python train.py --activation="squared_relu" --norm="rmsnorm" --norm_eps=1e-05 --positions="rope" --rope_base=468000.0 --rope_fraction=0.5 --bias="none" --extras=["some layers without attention", "local attention windows", "shifted keys", "gated attention", "value embeddings", "hashed n-gram embeddings", "a smear gate", "short convolutions", "learned residual scales", "skips across layers", "norms scaled by depth", "capped logits"] --init_std_up=0.0158 --lr_head=0.0101 --schedule="wsd" --decay_fraction=0.665 --decay_shape="exp" --doc_mask=true
Each number is 50 + 12 x the weight over its row's rms, rounded and kept within 0 to 99. Layers, rows and columns count from 0. The size before them is the row's rms in percent of the matrix's.

# layer 2 attention key, 640x640, rms 0.0383, rows 513-567, columns 320-383
088:43 49 48 52 79 45 39 43 37 44 66 36 32 71 71 64 49 52 60 54 67 42 57 33 48 53 64 60 48 59 54 32 44 70 40 21 61 40 71 33 56 74 34 63 67 42 56 47 37 48 65 28 57 51 57 65 30 48 59 30 55 50 56 42
086:43 43 48 68 61 43 41 48 55 44 55 49 42 85 68 56 66 58 46 61 57 32 78 38 52 62 60 59 46 63 51 42 38 63 43 09 59 46 59 29 56 69 41 55 41 53 58 61 42 52 49 47 35 33 50 48 43 54 49 31 42 74 52 49
100:32 38 50 51 79 41 40 38 37 46 59 57 51 48 47 61 63 54 42 46 56 51 51 72 37 43 46 68 50 57 34 48 62 43 68 51 60 68 88 57 22 50 36 56 55 37 50 49 55 55 60 29 58 39 41 49 57 42 62 45 49 51 48 47
094:66 73 43 62 31 52 62 65 58 38 36 56 41 54 53 52 41 55 62 47 50 52 54 25 68 80 51 40 37 37 59 66 66 52 32 60 49 41 30 56 62 51 61 62 65 46 56 66 64 51 47 55 49 67 54 59 49 49 39 41 50 34 58 68
093:69 63 30 60 46 46 56 61 62 37 60 37 48 69 48 41 44 46 58 35 29 56 31 21 61 57 55 22 43 48 63 73 52 43 49 65 27 31 30 42 56 37 63 61 54 45 54 50 67 55 50 54 47 65 71 81 70 40 50 34 65 33 52 71
087:72 79 35 62 29 56 42 43 65 63 50 38 37 50 28 46 60 40 74 54 26 50 37 25 35 59 58 58 58 55 64 45 46 52 37 51 38 59 43 69 53 46 67 50 65 55 54 63 43 61 54 88 49 35 75 62 39 45 42 46 33 43 71 47
086:69 76 23 38 38 48 41 56 48 40 53 41 38 68 38 56 39 43 64 43 46 57 41 28 46 74 42 48 45 60 49 62 30 57 40 55 40 49 51 62 50 63 65 56 57 58 59 58 63 66 63 64 55 40 68 65 60 42 67 36 36 33 56 51
101:45 46 49 60 35 44 36 31 38 84 47 45 53 55 40 59 39 53 62 64 51 34 57 40 39 46 67 50 40 65 43 41 51 58 41 38 60 57 56 71 58 61 55 50 56 63 64 50 51 48 45 74 54 38 49 44 38 43 48 48 43 37 61 31
120:68 83 31 37 39 65 54 56 56 61 37 56 49 63 50 49 36 44 52 39 38 52 36 40 35 68 60 26 52 49 63 45 47 45 39 54 45 47 49 64 54 56 80 54 55 58 43 66 46 70 65 56 61 44 52 90 54 37 57 34 34 48 52 42
093:61 91 26 55 40 49 49 49 46 57 49 53 51 56 37 56 30 48 52 45 40 48 44 46 37 55 52 42 50 60 56 50 61 46 33 40 48 59 58 48 54 50 71 73 56 54 46 56 54 65 74 44 51 41 44 85 44 28 51 41 41 43 46 61
223:30 32 69 58 66 30 28 36 45 42 59 61 54 55 53 62 77 55 35 53 57 51 64 48 67 38 39 83 54 47 50 47 57 52 60 45 61 26 53 56 44 82 26 44 38 35 41 37 45 45 43 39 46 32 53 29 54 62 46 33 63 64 42 41
195:41 31 73 54 72 31 26 55 45 47 58 55 54 49 55 56 72 49 43 46 48 50 74 57 60 36 45 85 53 47 44 43 57 57 71 46 66 41 50 54 38 63 28 51 41 41 44 40 48 28 40 39 37 38 47 23 58 70 45 48 65 66 44 45
075:69 70 28 49 30 53 59 56 45 52 57 60 42 61 44 50 29 48 51 45 37 44 53 46 40 46 61 57 41 51 45 37 44 49 62 51 56 54 52 63 51 53 60 55 48 42 51 44 49 58 65 45 65 47 59 79 62 40 72 49 50 28 58 53
115:27 38 56 69 67 31 42 28 52 29 63 62 42 62 62 53 81 49 48 50 39 68 46 54 70 40 40 63 60 50 58 46 40 58 42 57 44 40 51 41 37 72 17 49 46 25 47 47 47 35 44 49 44 67 64 48 61 58 47 36 35 66 63 38
135:31 24 68 54 65 49 31 60 49 42 58 57 46 51 58 47 67 51 51 43 55 44 63 46 62 31 49 65 45 49 44 56 46 61 48 52 55 48 53 52 31 68 23 44 33 40 43 38 52 34 58 54 49 47 41 25 55 64 47 42 54 70 43 51
109:86 60 49 50 37 48 56 54 37 79 28 41 39 44 45 58 40 61 62 52 67 43 57 56 34 30 55 51 59 56 42 61 48 48 50 34 38 73 35 72 65 53 75 62 67 81 43 66 36 64 60 60 72 42 26 55 49 42 60 54 37 55 38 76
092:38 62 29 46 55 50 48 59 55 44 49 49 34 54 62 42 62 53 49 47 43 63 32 58 54 72 61 45 40 48 63 48 56 40 66 43 54 32 63 37 45 52 52 53 66 43 41 62 50 68 57 30 19 56 59 64 57 40 55 46 40 31 45 44
098:63 52 51 50 65 68 69 69 45 42 64 53 69 56 56 58 51 61 61 58 37 34 77 43 28 36 50 49 51 46 43 44 51 65 53 36 69 33 71 65 41 45 63 72 55 57 70 62 44 39 45 66 73 34 41 43 58 38 46 65 61 44 38 41
099:42 66 49 46 70 56 58 61 45 47 52 47 62 41 61 42 53 55 62 45 32 41 54 55 53 64 55 86 42 49 45 33 61 50 71 43 59 50 56 43 54 32 51 52 52 29 59 25 36 45 39 60 50 51 47 42 61 51 63 55 53 63 46 50
095:38 50 53 55 58 45 34 58 57 44 58 45 62 51 72 40 60 53 36 78 34 39 82 39 33 45 77 46 49 55 49 47 62 53 60 27 41 47 61 39 47 40 59 47 61 48 50 48 44 50 60 38 51 27 32 45 59 32 67 64 43 33 45 71
097:60 46 51 52 61 66 60 53 51 61 51 43 70 57 59 69 18 50 50 55 62 23 78 40 24 44 68 45 47 61 41 41 47 38 66 39 62 57 38 68 67 38 58 59 46 81 43 50 43 51 26 51 67 35 52 39 49 45 62 38 62 39 49 63
106:85 73 48 46 54 64 54 50 50 78 29 30 56 52 32 64 14 52 54 44 39 25 38 48 25 51 45 46 68 43 37 51 74 47 43 55 41 54 48 72 36 39 86 54 45 66 55 50 35 56 65 79 61 45 48 49 43 47 72 44 51 55 23 66
110:39 60 61 62 48 40 43 53 44 18 73 79 54 68 50 53 66 55 42 44 62 42 49 59 61 52 28 80 57 48 46 51 62 57 42 45 49 54 51 72 52 66 34 52 38 48 54 35 39 30 52 38 49 43 29 59 49 62 63 56 59 58 23 59
101:49 67 33 51 58 44 69 50 51 48 57 45 43 60 68 44 66 56 45 33 56 48 68 44 52 47 35 49 29 31 61 45 60 60 64 51 61 30 69 62 39 48 65 75 46 47 65 40 57 43 60 42 57 60 42 38 47 55 62 62 52 52 43 35
107:57 42 48 62 50 54 62 61 45 70 27 44 34 52 39 42 26 56 52 39 45 30 67 57 31 68 60 47 46 50 47 24 46 43 28 69 59 59 45 61 42 46 99 54 56 48 61 56 38 61 52 82 50 41 25 51 49 44 51 51 35 33 40 34
101:26 59 47 79 41 61 61 53 50 40 38 41 57 50 51 53 42 73 53 33 67 68 57 42 63 67 35 21 38 41 49 62 39 54 43 22 40 59 64 32 42 59 44 42 46 52 56 64 55 44 62 47 36 57 39 57 65 60 42 77 45 44 50 36
101:35 54 39 54 50 38 41 32 53 37 65 56 35 50 50 45 62 58 51 44 64 54 37 65 80 52 45 46 47 48 44 39 48 51 58 52 46 36 48 33 77 45 27 48 38 34 48 38 62 49 68 25 62 62 44 53 49 53 34 52 56 44 59 41
104:53 51 42 51 59 65 65 27 62 56 70 50 80 58 67 65 44 47 59 46 38 43 25 40 43 56 50 45 50 37 50 37 52 39 45 51 58 31 46 68 34 29 54 58 61 47 58 49 53 85 30 57 44 43 59 69 39 28 63 46 65 42 44 45
102:64 52 30 52 67 45 63 65 34 53 56 46 45 72 58 53 42 58 66 30 36 34 71 53 47 68 59 70 49 35 57 35 56 54 62 57 66 40 56 74 36 50 59 70 60 52 60 49 45 47 46 50 53 42 64 45 60 60 70 44 59 66 57 40
091:38 30 53 43 43 54 45 45 71 47 30 40 34 44 51 46 52 42 46 52 57 68 32 52 49 38 51 32 49 61 69 59 45 54 32 66 40 63 23 39 50 65 40 22 45 55 33 43 54 35 49 58 47 75 51 43 60 60 46 31 28 52 67 56
123:59 42 45 45 50 48 68 58 56 61 50 50 71 43 33 53 22 50 63 41 27 39 47 57 20 58 61 33 45 50 46 24 47 35 58 54 50 76 44 59 45 24 63 62 48 54 61 59 30 61 41 73 45 41 53 46 41 34 51 49 49 28 37 43
078:28 46 42 45 51 57 53 58 47 49 77 64 51 54 27 53 30 49 48 55 65 63 49 46 46 57 72 48 46 67 36 31 57 49 51 34 58 41 52 44 46 54 35 41 53 52 80 43 60 59 68 67 62 49 41 54 28 41 44 66 55 52 53 47
084:39 56 47 50 54 35 29 42 46 52 43 54 64 57 54 57 47 61 40 55 42 69 51 77 28 47 32 46 36 38 33 28 55 53 67 59 55 55 76 60 48 45 47 49 45 48 73 40 62 52 73 39 57 34 44 60 34 38 35 43 38 53 45 53
097:41 41 43 43 74 56 44 25 32 58 47 44 40 52 57 56 46 56 18 49 60 55 53 77 39 46 41 58 54 58 23 25 62 57 58 34 69 62 84 42 56 57 41 64 43 57 61 53 50 38 55 47 65 33 40 45 44 33 48 50 35 62 34 43
093:54 61 32 33 40 56 56 80 49 54 34 41 28 50 34 50 32 41 45 55 53 91 23 58 55 66 44 40 40 59 50 54 54 24 43 86 38 60 46 40 58 42 57 55 48 56 42 58 68 61 72 17 62 63 53 62 47 35 70 57 37 40 53 50
092:52 40 61 68 49 54 45 16 59 63 65 45 46 47 34 58 54 72 65 44 47 51 48 53 45 41 74 43 50 46 65 46 40 67 47 27 30 45 42 40 54 37 44 39 68 46 70 55 30 56 34 79 41 65 57 37 50 41 43 43 43 44 57 41
099:37 37 58 57 46 50 39 29 73 54 53 50 54 40 55 58 60 64 69 60 43 42 56 19 32 39 53 66 26 48 67 76 47 65 57 33 48 42 50 51 44 55 45 37 68 34 59 44 44 54 54 89 40 45 66 42 62 70 50 52 60 47 70 29
103:41 21 82 52 63 49 31 25 53 66 48 57 53 38 41 53 61 56 48 74 54 42 65 44 30 36 57 75 48 48 58 53 63 55 48 38 59 53 63 42 52 65 54 45 54 56 51 53 37 48 50 64 47 43 41 19 41 60 42 65 66 52 64 29
112:38 29 76 55 57 53 41 37 45 67 61 50 52 45 43 59 53 53 48 68 53 40 59 37 36 34 51 73 36 51 45 48 70 64 64 42 51 53 55 52 53 61 41 50 50 52 55 58 46 52 48 73 48 44 43 28 53 61 41 59 64 66 58 36
092:38 11 85 63 45 56 55 41 44 81 50 43 52 39 55 54 62 56 57 62 65 38 57 43 30 31 64 56 41 52 49 59 63 60 46 45 64 51 47 57 47 55 45 44 46 46 52 43 47 36 42 75 45 59 44 12 56 67 34 45 51 59 52 49
131:35 32 74 59 40 38 35 32 53 72 44 61 63 41 47 71 55 62 50 42 54 42 66 37 46 31 58 74 49 47 45 40 63 68 56 41 63 50 49 54 41 65 33 43 29 57 51 41 46 45 49 69 48 20 51 22 54 70 47 48 55 62 42 36
153:30 21 71 55 67 39 36 48 50 48 68 64 66 38 50 60 65 59 51 52 44 44 72 57 55 24 46 82 48 54 45 53 53 54 69 39 61 48 45 57 34 62 31 45 48 50 50 35 48 43 34 55 40 31 48 21 53 53 42 54 63 56 42 45
097:39 14 71 63 64 49 37 49 48 44 59 42 62 39 54 51 57 56 50 49 45 45 63 52 46 38 45 68 47 49 45 62 48 54 59 46 59 56 46 46 31 55 21 43 55 46 54 46 57 37 25 56 38 50 39 17 42 64 34 55 70 76 44 46
091:32 43 64 47 51 46 53 47 54 35 49 56 43 43 51 49 50 70 42 63 43 64 45 77 77 62 22 74 55 39 55 59 62 55 59 64 45 46 52 38 42 67 44 32 54 36 61 54 62 28 47 55 55 64 47 43 61 63 55 47 60 64 52 53
209:30 33 70 55 67 37 27 51 41 40 69 56 59 52 44 59 71 58 37 38 50 47 67 53 65 39 40 88 49 54 47 36 59 52 70 52 66 40 53 41 39 72 11 46 37 46 48 44 47 27 40 36 54 39 52 30 53 71 48 43 63 61 44 49
239:72 71 29 40 30 61 71 57 55 67 34 37 40 54 43 46 21 54 55 54 56 53 28 46 37 68 59 23 43 48 50 54 43 40 42 58 38 56 56 45 60 43 82 59 52 54 57 57 56 59 55 58 50 63 49 83 47 34 58 62 41 34 56 49
102:85 53 45 52 42 36 72 72 41 60 62 31 44 35 28 49 33 31 59 42 55 57 32 53 40 60 52 51 44 39 40 66 32 46 67 69 33 49 49 71 44 35 46 61 67 54 69 50 53 57 48 54 48 52 59 50 53 52 52 52 43 41 43 34
120:03 35 56 56 61 66 35 51 61 20 52 65 69 49 49 55 52 61 35 44 45 52 72 59 73 44 42 66 52 55 42 72 49 65 40 48 51 55 44 41 56 66 49 38 43 38 38 44 43 38 48 48 48 40 58 21 63 62 50 36 58 47 31 36
157:48 65 54 52 57 32 43 48 38 37 58 52 29 69 47 60 60 51 49 41 55 58 54 49 73 51 38 71 52 44 42 55 53 61 40 46 66 34 75 41 61 69 29 55 34 42 48 42 46 36 55 22 60 55 47 61 43 59 61 47 53 70 55 49
106:36 44 55 45 36 44 55 64 46 54 70 51 35 47 44 50 65 47 62 62 62 58 82 50 51 59 29 42 37 38 40 43 56 50 39 12 59 50 59 39 61 50 46 46 47 52 62 54 60 43 52 53 50 57 33 45 55 59 45 65 58 31 54 46
095:42 48 27 60 55 53 65 31 52 38 63 61 49 64 46 47 57 61 41 74 41 68 30 63 51 50 49 35 43 56 54 35 46 55 50 46 47 41 42 59 58 58 53 48 46 47 45 56 31 63 34 62 47 50 44 58 73 45 54 55 44 48 56 35
108:47 47 46 67 56 52 41 34 57 52 55 65 57 53 36 41 39 42 28 51 52 36 59 62 66 40 59 38 35 68 60 40 34 49 27 57 40 54 43 41 60 37 69 41 38 51 38 58 54 73 35 67 57 67 45 51 49 59 42 45 30 27 54 51
106:46 49 64 69 55 54 52 40 36 30 69 81 51 48 37 57 85 36 38 35 49 74 51 47 62 46 35 56 43 52 56 35 41 52 60 55 65 43 37 68 48 51 27 52 62 42 52 49 61 54 37 49 35 60 48 52 61 78 23 47 45 67 56 41
115:70 61 55 36 48 66 67 57 45 77 39 47 60 56 37 61 33 56 65 52 37 48 24 51 35 41 55 33 43 48 42 47 64 59 56 53 46 44 55 41 61 55 72 68 44 72 63 77 46 75 56 72 50 54 53 58 54 52 49 51 47 54 43 46
101:56 67 48 53 55 67 57 52 36 63 48 67 63 46 33 48 48 30 34 43 58 44 46 52 70 61 24 67 50 48 40 48 49 56 51 52 54 34 34 72 48 37 46 52 41 47 65 56 34 38 40 42 60 63 47 51 45 72 38 41 56 54 51 56
# layer 2 attention query, 640x640, rms 0.037, rows 514-567, columns 320-383
113:61 47 48 32 48 53 59 58 46 53 43 36 22 56 70 60 41 57 51 62 55 50 51 60 57 54 44 48 60 53 51 42 47 58 52 58 22 24 37 46 63 56 37 59 51 67 49 36 49 35 68 52 62 58 64 59 37 42 41 66 58 62 53 64
106:74 63 26 47 47 63 72 58 42 61 41 46 38 53 37 46 40 61 60 54 48 60 30 65 63 63 42 50 42 43 58 52 53 63 47 59 41 42 48 69 62 54 54 49 47 37 54 33 36 43 52 67 42 76 50 41 46 45 51 67 56 51 59 60
102:26 38 58 60 61 37 45 45 58 36 50 69 58 60 41 35 65 55 35 36 56 48 57 55 53 39 33 78 44 41 44 60 41 45 36 44 70 42 69 43 32 53 39 61 48 53 39 44 37 56 28 32 43 38 54 46 48 59 54 36 52 62 30 49
107:27 25 41 69 55 49 47 39 59 31 30 72 63 43 47 52 60 60 40 58 43 46 57 38 56 33 42 57 56 39 33 43 58 37 60 45 72 60 55 34 49 49 38 57 45 59 52 43 46 77 48 48 38 34 53 24 64 46 70 42 50 53 36 39
124:33 43 41 63 61 44 36 28 51 28 62 64 41 54 44 53 62 52 40 34 47 40 70 53 68 38 29 65 54 53 37 48 34 48 52 47 69 48 68 37 25 60 29 62 38 54 24 42 42 52 42 41 48 45 48 35 54 59 63 27 48 59 39 37
112:36 45 37 56 41 51 53 62 44 32 62 66 48 63 35 40 49 50 43 52 43 26 54 63 63 37 22 53 48 64 49 46 50 45 50 51 66 60 57 53 31 58 48 44 44 55 51 54 42 49 52 69 47 51 45 36 61 62 67 48 65 48 33 27
137:12 39 40 57 60 30 37 42 42 20 50 67 41 71 52 60 56 57 36 32 46 44 69 65 67 52 42 73 43 70 45 50 42 59 48 58 57 54 81 27 36 73 28 58 46 58 29 55 51 45 46 34 62 47 52 34 61 67 66 35 53 67 47 50
142:52 45 46 38 35 68 71 58 55 51 50 55 50 51 40 35 34 44 65 46 51 68 51 50 48 58 49 51 33 61 61 43 46 47 47 58 40 50 47 56 54 60 59 38 52 39 48 66 42 52 45 67 44 56 47 36 57 54 63 61 44 41 49 40
132:53 47 52 48 30 57 79 56 45 59 54 56 47 46 34 42 42 57 62 42 48 65 42 35 45 62 49 44 41 60 62 44 50 46 39 53 36 59 29 55 56 49 65 44 51 49 55 75 50 56 50 64 44 55 50 41 59 51 75 52 35 31 54 42
167:30 30 58 62 63 43 49 43 37 31 78 60 34 59 62 57 58 42 52 29 65 42 58 54 75 42 32 74 55 61 54 44 50 58 34 49 67 41 77 35 44 70 31 56 35 44 24 51 47 43 43 26 62 50 52 32 51 58 55 44 54 65 48 50
131:22 55 59 60 57 27 29 38 40 32 71 67 51 58 70 47 70 55 34 46 57 51 67 63 70 38 43 65 53 52 47 37 52 49 37 41 62 36 62 57 42 64 33 45 48 33 36 55 63 33 57 24 52 44 54 35 62 57 67 40 57 67 32 45
121:62 55 50 43 36 57 78 64 49 78 66 41 62 45 40 46 30 35 64 48 44 54 40 28 51 39 60 33 55 55 64 27 54 27 49 62 33 48 42 52 54 48 65 37 49 43 50 77 54 53 48 71 37 31 75 51 37 42 64 55 57 17 32 44
112:52 41 44 48 76 43 46 56 55 38 35 45 29 47 69 44 57 79 54 55 67 41 55 37 66 38 32 56 46 28 39 43 77 65 48 59 66 53 65 54 61 58 44 54 37 57 53 35 48 37 61 41 58 73 38 51 44 58 46 59 67 72 56 46
130:18 18 57 48 80 40 34 64 53 33 53 57 48 61 73 53 66 59 51 69 47 37 47 50 42 54 38 70 36 45 39 61 64 59 35 64 67 31 62 43 45 60 37 58 49 50 48 43 48 67 54 47 58 43 51 38 56 51 56 36 49 59 29 48
106:65 65 13 37 55 58 38 49 54 45 20 67 36 49 53 71 47 68 63 53 49 61 50 33 63 71 50 33 37 49 44 66 51 39 50 62 44 44 45 47 63 59 57 63 36 56 53 71 58 70 73 54 45 43 39 70 64 40 50 19 36 56 47 58
113:63 67 57 49 43 52 69 46 25 46 51 33 61 31 36 29 42 42 54 46 15 70 52 52 60 43 41 50 69 51 39 37 48 48 53 39 36 41 49 50 41 41 54 33 52 50 67 54 69 33 53 50 47 55 63 65 51 64 54 74 67 52 55 59
113:29 63 55 62 63 52 36 52 47 44 30 60 68 51 80 45 52 40 32 57 40 40 58 48 51 47 67 35 47 66 47 51 23 46 37 71 52 52 46 20 46 47 42 45 56 51 49 64 39 41 58 32 39 25 46 66 51 50 61 51 42 38 35 59
107:28 66 52 49 64 30 42 50 52 61 37 57 56 60 55 28 45 54 53 42 43 50 38 55 65 41 47 47 54 54 34 49 39 29 58 56 44 37 67 39 63 40 41 79 40 55 73 79 51 60 34 26 58 21 65 72 59 24 82 27 36 46 51 44
098:58 75 49 45 41 49 51 47 57 40 31 37 49 55 58 36 57 39 56 62 28 73 42 56 60 47 61 52 51 31 52 67 42 53 51 60 47 58 25 51 48 29 34 44 44 35 32 32 54 46 36 47 45 68 70 52 24 65 57 66 45 55 56 63
100:43 66 44 65 45 34 44 57 63 51 27 62 50 39 78 46 55 38 55 56 43 45 51 54 59 56 76 39 48 48 50 53 35 38 38 64 52 57 42 52 56 38 51 56 65 68 52 59 62 60 70 34 59 32 45 60 58 60 57 39 39 39 28 53
109:33 66 47 54 38 38 46 48 34 50 42 68 69 67 62 59 39 47 49 49 48 53 53 42 48 49 53 32 42 48 63 60 45 47 39 44 64 54 47 60 37 54 51 56 68 66 48 69 53 52 38 39 48 35 72 65 84 54 57 26 40 57 49 46
099:40 47 60 59 40 32 59 28 56 57 38 55 50 35 42 41 53 52 59 46 47 56 62 61 36 21 52 51 48 55 35 30 55 41 58 28 67 47 52 44 64 50 51 49 60 69 58 46 52 56 31 37 67 61 62 36 60 42 60 24 45 52 67 76
098:50 73 55 41 73 52 39 36 59 34 42 38 33 64 34 54 50 70 25 40 62 46 46 37 44 43 49 50 48 50 42 60 49 53 41 63 51 46 78 31 69 50 59 63 62 52 24 45 62 49 32 40 48 31 45 68 51 35 43 34 48 54 63 52
109:62 72 15 35 73 52 53 50 61 26 41 61 40 51 63 27 38 53 46 56 51 58 53 51 47 72 55 47 45 60 63 31 55 34 52 61 60 59 73 40 55 59 56 72 59 69 40 64 59 56 56 54 55 64 53 64 57 62 50 18 57 58 48 58
108:61 34 36 37 49 65 51 48 53 40 46 72 58 48 43 45 49 41 48 61 32 51 54 52 45 54 61 54 21 60 30 68 52 79 70 35 68 45 63 58 57 45 46 39 56 58 67 28 41 70 46 58 57 61 47 43 65 45 24 67 62 43 56 47
099:57 48 68 63 44 58 49 57 53 43 63 34 72 63 39 54 52 73 57 55 43 47 51 40 57 63 66 39 54 28 47 63 43 59 60 29 58 43 30 52 38 48 33 47 46 40 50 39 40 36 39 82 80 68 59 47 38 61 23 62 63 42 55 50
112:22 45 64 51 51 48 30 42 60 57 38 45 42 44 46 47 55 30 51 34 53 56 37 56 61 57 44 44 69 35 65 44 23 51 50 63 49 45 58 28 48 39 47 35 59 60 61 77 41 45 27 22 54 44 59 38 30 66 63 41 40 60 41 60
107:34 61 32 65 63 43 39 36 59 50 39 57 63 57 54 44 50 57 30 48 49 31 53 32 62 38 38 31 47 49 61 41 45 26 36 55 53 43 60 53 58 55 45 64 45 51 48 66 56 56 47 45 37 30 56 56 64 24 58 10 53 48 38 41
125:45 29 46 36 64 28 45 59 45 58 62 41 42 45 57 54 57 67 47 43 59 53 55 37 49 52 30 76 45 53 45 42 71 53 46 53 42 44 58 51 44 70 44 36 43 48 51 59 54 51 73 69 69 61 36 32 43 47 50 61 50 46 36 37
095:39 71 49 49 35 38 67 36 38 39 54 58 61 55 62 32 41 38 52 53 47 50 42 49 54 69 65 34 42 53 56 29 34 44 66 74 48 74 50 82 46 51 49 51 54 75 58 67 49 51 40 39 49 55 64 34 39 64 68 57 61 44 38 32
103:51 52 32 72 44 51 47 51 34 36 26 59 55 31 39 42 30 39 51 84 41 55 49 74 47 66 49 43 39 51 41 58 35 71 45 46 59 69 45 47 53 38 58 76 40 55 35 28 44 60 58 45 41 51 51 65 59 52 49 37 58 67 50 37
124:51 64 42 66 40 44 46 63 51 41 42 60 63 43 35 47 49 44 54 58 39 41 48 47 61 36 52 48 41 46 50 50 51 58 60 43 66 72 41 55 46 50 53 60 53 43 60 46 35 61 38 46 46 49 54 47 58 59 50 37 45 43 50 55
120:65 66 46 54 48 59 55 67 51 22 43 50 54 52 50 43 46 46 56 49 39 40 41 59 55 37 45 44 47 44 64 51 33 58 49 55 53 52 32 44 50 31 60 56 52 49 55 44 39 57 68 58 41 61 53 30 60 56 38 51 43 42 46 40
115:42 58 50 61 44 66 58 52 57 36 53 67 65 46 38 51 47 48 64 52 43 40 52 71 45 40 43 43 46 42 56 54 40 52 34 52 61 74 46 53 41 49 50 51 53 51 53 50 45 67 35 60 47 34 50 46 60 55 52 43 45 46 42 45
129:24 38 62 36 64 35 33 39 45 55 52 53 51 55 67 54 62 42 35 53 60 52 53 55 44 48 49 60 43 58 50 35 57 55 43 49 52 46 60 40 46 47 42 47 53 52 44 57 56 28 46 23 58 43 53 49 41 50 50 40 50 50 59 45
138:39 48 60 54 71 29 35 39 42 38 52 60 49 59 69 58 60 56 29 42 51 41 57 58 59 48 52 71 58 48 38 54 42 52 56 43 54 52 63 27 42 54 40 63 46 57 47 54 51 45 46 15 57 29 51 62 45 56 52 33 55 64 35 66
127:37 45 65 49 75 33 37 28 43 49 54 47 50 50 77 63 72 59 38 26 48 44 61 42 61 46 60 60 63 53 36 59 46 60 47 48 52 44 57 30 46 55 44 62 41 47 42 49 54 37 63 20 52 40 62 45 37 51 46 41 56 60 50 61
139:23 39 55 57 64 37 42 27 52 34 51 58 49 49 69 52 72 55 32 30 49 46 64 56 68 48 53 68 57 48 31 51 47 58 41 36 54 58 74 34 37 50 29 58 54 54 45 45 58 37 56 19 49 45 51 41 50 66 48 42 47 66 49 45
218:31 39 54 51 63 30 36 38 44 49 55 49 42 63 73 55 67 64 38 42 51 48 64 59 59 48 46 67 54 41 39 44 62 52 39 47 51 30 80 40 41 65 38 55 45 53 40 52 56 34 53 28 53 49 60 49 55 54 54 41 53 65 48 52
123:26 48 44 60 46 28 37 32 53 29 55 66 40 57 66 49 48 59 41 55 46 40 47 67 56 48 35 78 57 54 47 52 57 47 50 44 57 45 72 54 35 68 31 51 41 47 32 41 45 47 50 27 42 48 55 32 65 62 67 40 60 58 50 48
126:26 48 55 61 53 25 38 42 48 26 63 55 40 57 67 58 72 43 33 51 54 34 47 61 65 47 39 79 56 53 59 48 30 55 37 49 43 52 71 50 31 63 23 45 46 48 38 54 50 42 53 22 46 50 54 41 59 60 69 35 63 74 43 34
135:33 50 58 74 60 26 32 19 51 32 48 57 46 42 66 59 66 59 36 53 36 47 54 60 56 42 42 59 47 44 42 55 47 46 44 36 56 53 55 49 45 58 33 57 42 66 44 27 53 41 63 11 51 49 54 47 66 54 50 37 46 58 43 41
128:59 36 66 65 59 42 36 53 52 48 51 45 54 41 56 61 58 69 47 55 47 27 70 54 33 53 51 56 51 51 58 75 50 57 75 38 76 41 62 38 21 65 36 69 34 60 66 32 31 43 49 50 60 60 42 52 44 41 39 42 53 67 60 66
158:10 25 58 64 48 34 43 37 45 41 72 58 54 51 55 60 63 52 40 38 55 46 56 58 62 39 30 69 47 47 61 37 59 49 47 45 60 34 71 59 34 68 26 37 48 35 25 46 43 28 40 27 55 56 56 21 53 54 68 35 63 57 39 48
152:71 60 38 39 42 64 76 53 67 73 34 37 52 38 31 35 23 39 56 48 36 45 28 51 34 67 52 36 51 58 62 68 46 35 72 53 33 53 43 55 57 28 72 52 64 65 63 57 55 75 54 64 36 47 46 67 48 38 45 46 48 30 69 55
105:52 48 33 57 61 45 48 41 66 53 49 59 50 55 66 48 47 55 45 75 52 24 44 45 47 35 41 49 34 55 68 42 40 42 39 48 46 54 60 61 69 49 48 54 50 53 34 45 64 72 53 63 49 19 40 57 82 07 54 22 55 47 35 37
104:48 27 65 55 46 42 57 48 38 55 70 34 56 49 71 54 68 41 48 36 55 47 67 37 66 54 45 59 59 68 45 61 56 90 48 55 65 58 61 55 54 61 49 53 34 61 47 46 52 47 57 52 46 65 52 35 37 48 48 82 45 65 47 53
090:66 33 70 68 50 53 64 35 43 63 44 50 46 61 38 69 43 66 70 37 57 67 68 36 24 32 42 53 42 41 35 54 64 44 58 39 49 44 36 46 56 52 50 58 53 59 44 29 52 42 34 66 62 52 36 45 54 25 43 41 33 45 62 74
118:70 72 49 35 62 59 48 61 47 23 45 58 42 35 41 39 51 37 45 47 41 56 41 77 37 78 64 58 40 64 48 49 30 46 87 65 62 57 71 42 44 46 49 57 37 24 65 50 47 47 63 51 47 44 36 60 50 53 40 52 50 53 67 60
107:50 52 29 30 58 49 40 49 29 38 34 43 31 66 70 38 73 53 55 39 43 39 38 55 58 52 52 60 37 62 32 64 68 50 66 66 48 53 64 32 63 38 46 57 57 66 54 56 39 49 63 42 42 37 45 42 58 63 55 67 55 46 54 47
098:53 45 65 57 52 41 62 42 53 47 49 34 67 51 65 51 61 55 48 30 63 76 46 62 54 69 44 44 54 58 52 73 46 62 64 68 48 32 54 41 44 64 47 55 35 59 63 49 49 40 48 44 60 71 59 24 38 69 46 68 51 65 41 64
112:42 26 56 46 67 49 53 56 62 61 55 43 36 38 55 47 50 54 49 34 67 52 48 70 47 24 49 60 36 68 53 23 62 42 57 52 50 26 64 34 64 62 57 47 47 45 40 62 61 41 49 50 56 34 18 38 55 28 54 46 45 48 40 62
107:47 46 35 51 56 56 53 53 50 67 55 58 43 41 44 36 23 37 61 35 59 53 35 59 45 62 36 55 43 48 60 30 60 36 57 41 26 63 61 39 56 56 41 52 57 44 49 56 46 43 52 58 44 49 56 48 44 32 49 30 55 28 52 52
105:49 28 66 29 31 29 50 40 41 60 53 48 57 63 55 64 45 65 61 47 57 56 53 79 40 43 49 45 51 58 66 57 59 45 32 32 53 38 65 56 54 79 33 61 53 68 42 41 54 58 39 69 41 46 64 35 82 29 52 43 53 72 61 50